{"n_layer": 9, "norm": "rmsnorm", "attn_scale": 0.0884, "extras": ["capped logits"], "init_std_down": 0.0, "optimizer": "soap_variant", "beta1": 0.95, "beta2": 0.98, "lr_head": 0.00587, "grad_clip": 2.0, "schedule": "wsd", "decay_shape": "linear", "final_lr_fraction": 0.1, "train_tokens": 1198000000, "steps": 4571}
Each number is 128 + 24 x the weight over its row's rms, rounded and kept within 0 to 255. Layers, rows and columns count from 0. Numbers have three digits each. The size before them is the row's rms in percent of the matrix's.

# layer 2 MLP down (transposed), 1344x512, rms 0.196, rows 375-389, columns 64-127
099:134110088120066115122129158121136087082107135108141112167143118131125112098105134107138148142099104141094149158163159110156109125149131107119144133163137199138123125142125136150099063090107121
103:140126115113109104083127158122140133174133124146133090150121147156113140135139103140098169148094162135165137122128187134097101128163110112119173107139144112106144105176121108156094128116131109
099:109168137145141122142109114144110094146108130142144143108148100128120128098122145161120121074161097122120145114098127133164170153114107122105107112125135117138103106188113143152153162126147126
097:109118139130121101141118107131140128167117122128141110095142096093086162127117172123118124142170116118141116104153103067153118155107111152097200138091176087147117128126141109117118102147136103
106:168161083120157171167130190096163146141096111113113073113077135119123123178089131065171119121132103142117119162150136129142130138094109180100125133116151116100097105107131125144100149148099124
113:110108091115127134139103115119064142171107150114094153144089095183149144139093110126127089140133133113132156096106133114124086146109136127127086133115128054129165140135169173106127094139131142
097:126105141089098109131131155155155107138084124122109141135166117096125155186133130104102138124155069124118106120121115133158133094126125144090173122085141161075147112149156148148125125141136125
088:108138128136085126117125106130144115113154103139136168126096129130148109178113140129121111106150106143072104161111146140112139115124137148109141078141158106119145149127135105164160168141087146
129:144107070117153109136127175153125118123073200130143092129123098105141127112140114148117143143155139115107121139135151081113117139142086108109117135127122087125148119082111132138097102114135110
094:123112099114112140143128092146122171149130139137164150084109095111194100129135135091165142137141170176149128092137158137095142130120117147140142121100158077098164130093159152138103153140148116
107:126128106155119161121149106104193133127164082106111118165108120101099123100142107129157120110114088132136102150133098127108145115096134079156137115091123146125096142107116122151152125129114140
102:116132098083065155124160112171130107141114145130126182146118126143123104126096136152179140141131134146114116131132146143111117106148139156083120112136086137107120171123138117095120116069056152
104:106118112125151101179143136080107097138117135103133159104125128113113128154109111071113143133159076102129109102117113153127127091120139154106148122124155138157175133062132125114095123071164117
099:131148086115135149095140048106132094117098098159132115138100131143122105113147097109174129096110150136133161132111134114124101094170141084112087104090107173123159112125109161106116105129122095
108:118155106120124160114125123156080121092116095168111098080076083166122086144128115143106145056126138128164103154089116164077125133127132116095111141104151119107113134220120144111132124069123103
# layer 2 MLP gate, 1344x512, rms 0.277, rows 376-389, columns 64-127
099:144106129084114113098119183127099155146135117143068100124153114144074139121189141143090129128119132146196125141145160129101130103154122113106122083090159131135111153139108129141123120092139113
101:157103149136109124131121106133165140148100159123143101142100138159139078157112094132164129164132167105152099165160131120075103104139119117107171158117133143154142158108161116106139103134123174
101:135111140113124160115068137099116134124132106123116106182107106099149107089154116120119087125117087124160112131135097122132134114125151162128109127130130133157170129130129119141170175114102139
096:150147116157153141109131163112146118136130099093139118139125132164106115130110104103146138168167130128106155152175187126144131169107110144131159112132127115107122110128076142135072136145133125
090:118114127100076129137077103106123152104148110089145118117137137128122123175138116147148168129156107127156174171159124136119097144099120072145153133124099147072082117135105166110134153148146114
095:159099091137104074128093107119134136113135185129166166156092138144138101090112103110126135120112123119123081108147118153098104130111143121134112120132128131145130136184090097133115151072116105
095:152155094115113111088108140182172139084151122119133153130154173135137117154119148118134108148101119096131126127091138127139103150146145128119066128148128108158107133098123134129083155116107135
083:117114147160101133127141149131153168132127115124154121152115172105132079113129166060153166081126138075118123155159147109131085108191116098147133108121121149119103130114141143112144136114144100
095:094171124109123117106105116127136107135145119128125103119124107140149094133158151099115097142107136098090112135144144095137124098122157118117110125134141106137133102125122087168127168167110121
104:167115124124131145098151135126105132109122139125116164092117121199136127166184112192094160115109135123157109152109109144132147155112106134156100131075163082148160114126153167149132124157106095
098:112117156148084136126116123165123094115129137113154122169104149147064131090131115111165142089105167118145091093127125116108189135111111156174096125109142118154111121169176104078113142087159119
099:130120126095155137129126103153115106154145133125120137100122097113151119175103133131157136081134137111141170142103096113136129134093069092159127126141129142127113107118145149120116067156121115
098:094073120162155134129090132126147114134106159122123143113132117104093135134082172141116123116182085105123101145149144136108116153127144127169144138137093100120134123129145124128129128099119143
112:126099113110100130150118104084135132120123147161170107195104107115145116127121159127108122122080130126112065152091120132107124141164158123094142130138119131137129159114114124149135135111116112
# layer 2 MLP up, 1344x512, rms 0.287, rows 376-389, columns 64-127
090:108145105127143138112071139126139133162101103123139098118125126146114152123169131159083150124130098134134122120118167094104112111155121109095117127140141131138153117134135118122136077137114117
088:113136131119134124125110096146097120133122124112146111115098120112128169158125140130125143095112108132137092113092081125168178087129106078106101135116156119122096112093117129120138146110158095
104:149143122130157140155182128073143160123112115143151149077145137126091135146108124130152151122122150164116136126120140127144097174145114145108138104136130120159099114143152118139114136140152121
089:151177118131125189143103133156141137112108081134142067112120136126092123137146136092089150149145125149110109184138101094097130099148142167131099114121118126118090096106121102148155141139094141
108:129157125122136128104135138112137075149128125127120100126145157173121127127112130127139082102137099143118098145118130124130109150132190152078112138161135145148113141116100107096139112132155103
089:124121159160097118114139121156116113151104110135146161107123152108148108119118130116146139114135111103110143150106135178138102121102106097126128142139168128088137058081145139127129111145148121
088:110120140152088136116113117120139137150130123127126131110124121087106137150118149127123092110103131176140130086156156077109143165104141111145133093151115184118147104135146118136127148100124130
132:150108153120119154146153102103114092132138122133080111165157147089137095142095109155123115114155122171105151140132137166157093157147082098095116172111146143146086134105134116189144122104125113
096:161139147107125118099157118130131137127111094095164156150111117105126126123107141142144118169139123145135104127122148091121139097154116118123145101161163116123154160118162064148147123147113122
105:117141124130132143141102129094152143127114139134183158141093144122136153101138125148113155071077109126148110130124125139095167122158168087150176130088109132131134098088161096154161131115163110
096:180130096078166086167121140103157130152105134146123144116120110108164134152133147099151124180108080112151095171113151139151094100143119113093133107117124147148130118142091156155142162151158125
101:146172080185130125169146128130105109153151126155124120134078112118131136136134132125125130116145119140091136135133123112105107155172158158113150132130151163103163066135107073113110137103122135
091:128148129133140114149104106102102077134136131101119111123150152136114142107150106091124123123142123111117198102093089098144118124144074140130092119129082179141160152137145130083109122148116114
121:078124090118102148135096121173114094101157105145174136144108126141190130140139133110084163172142130115130109146125135134067117156122149119158145145105110194114116109101163122109101118099093111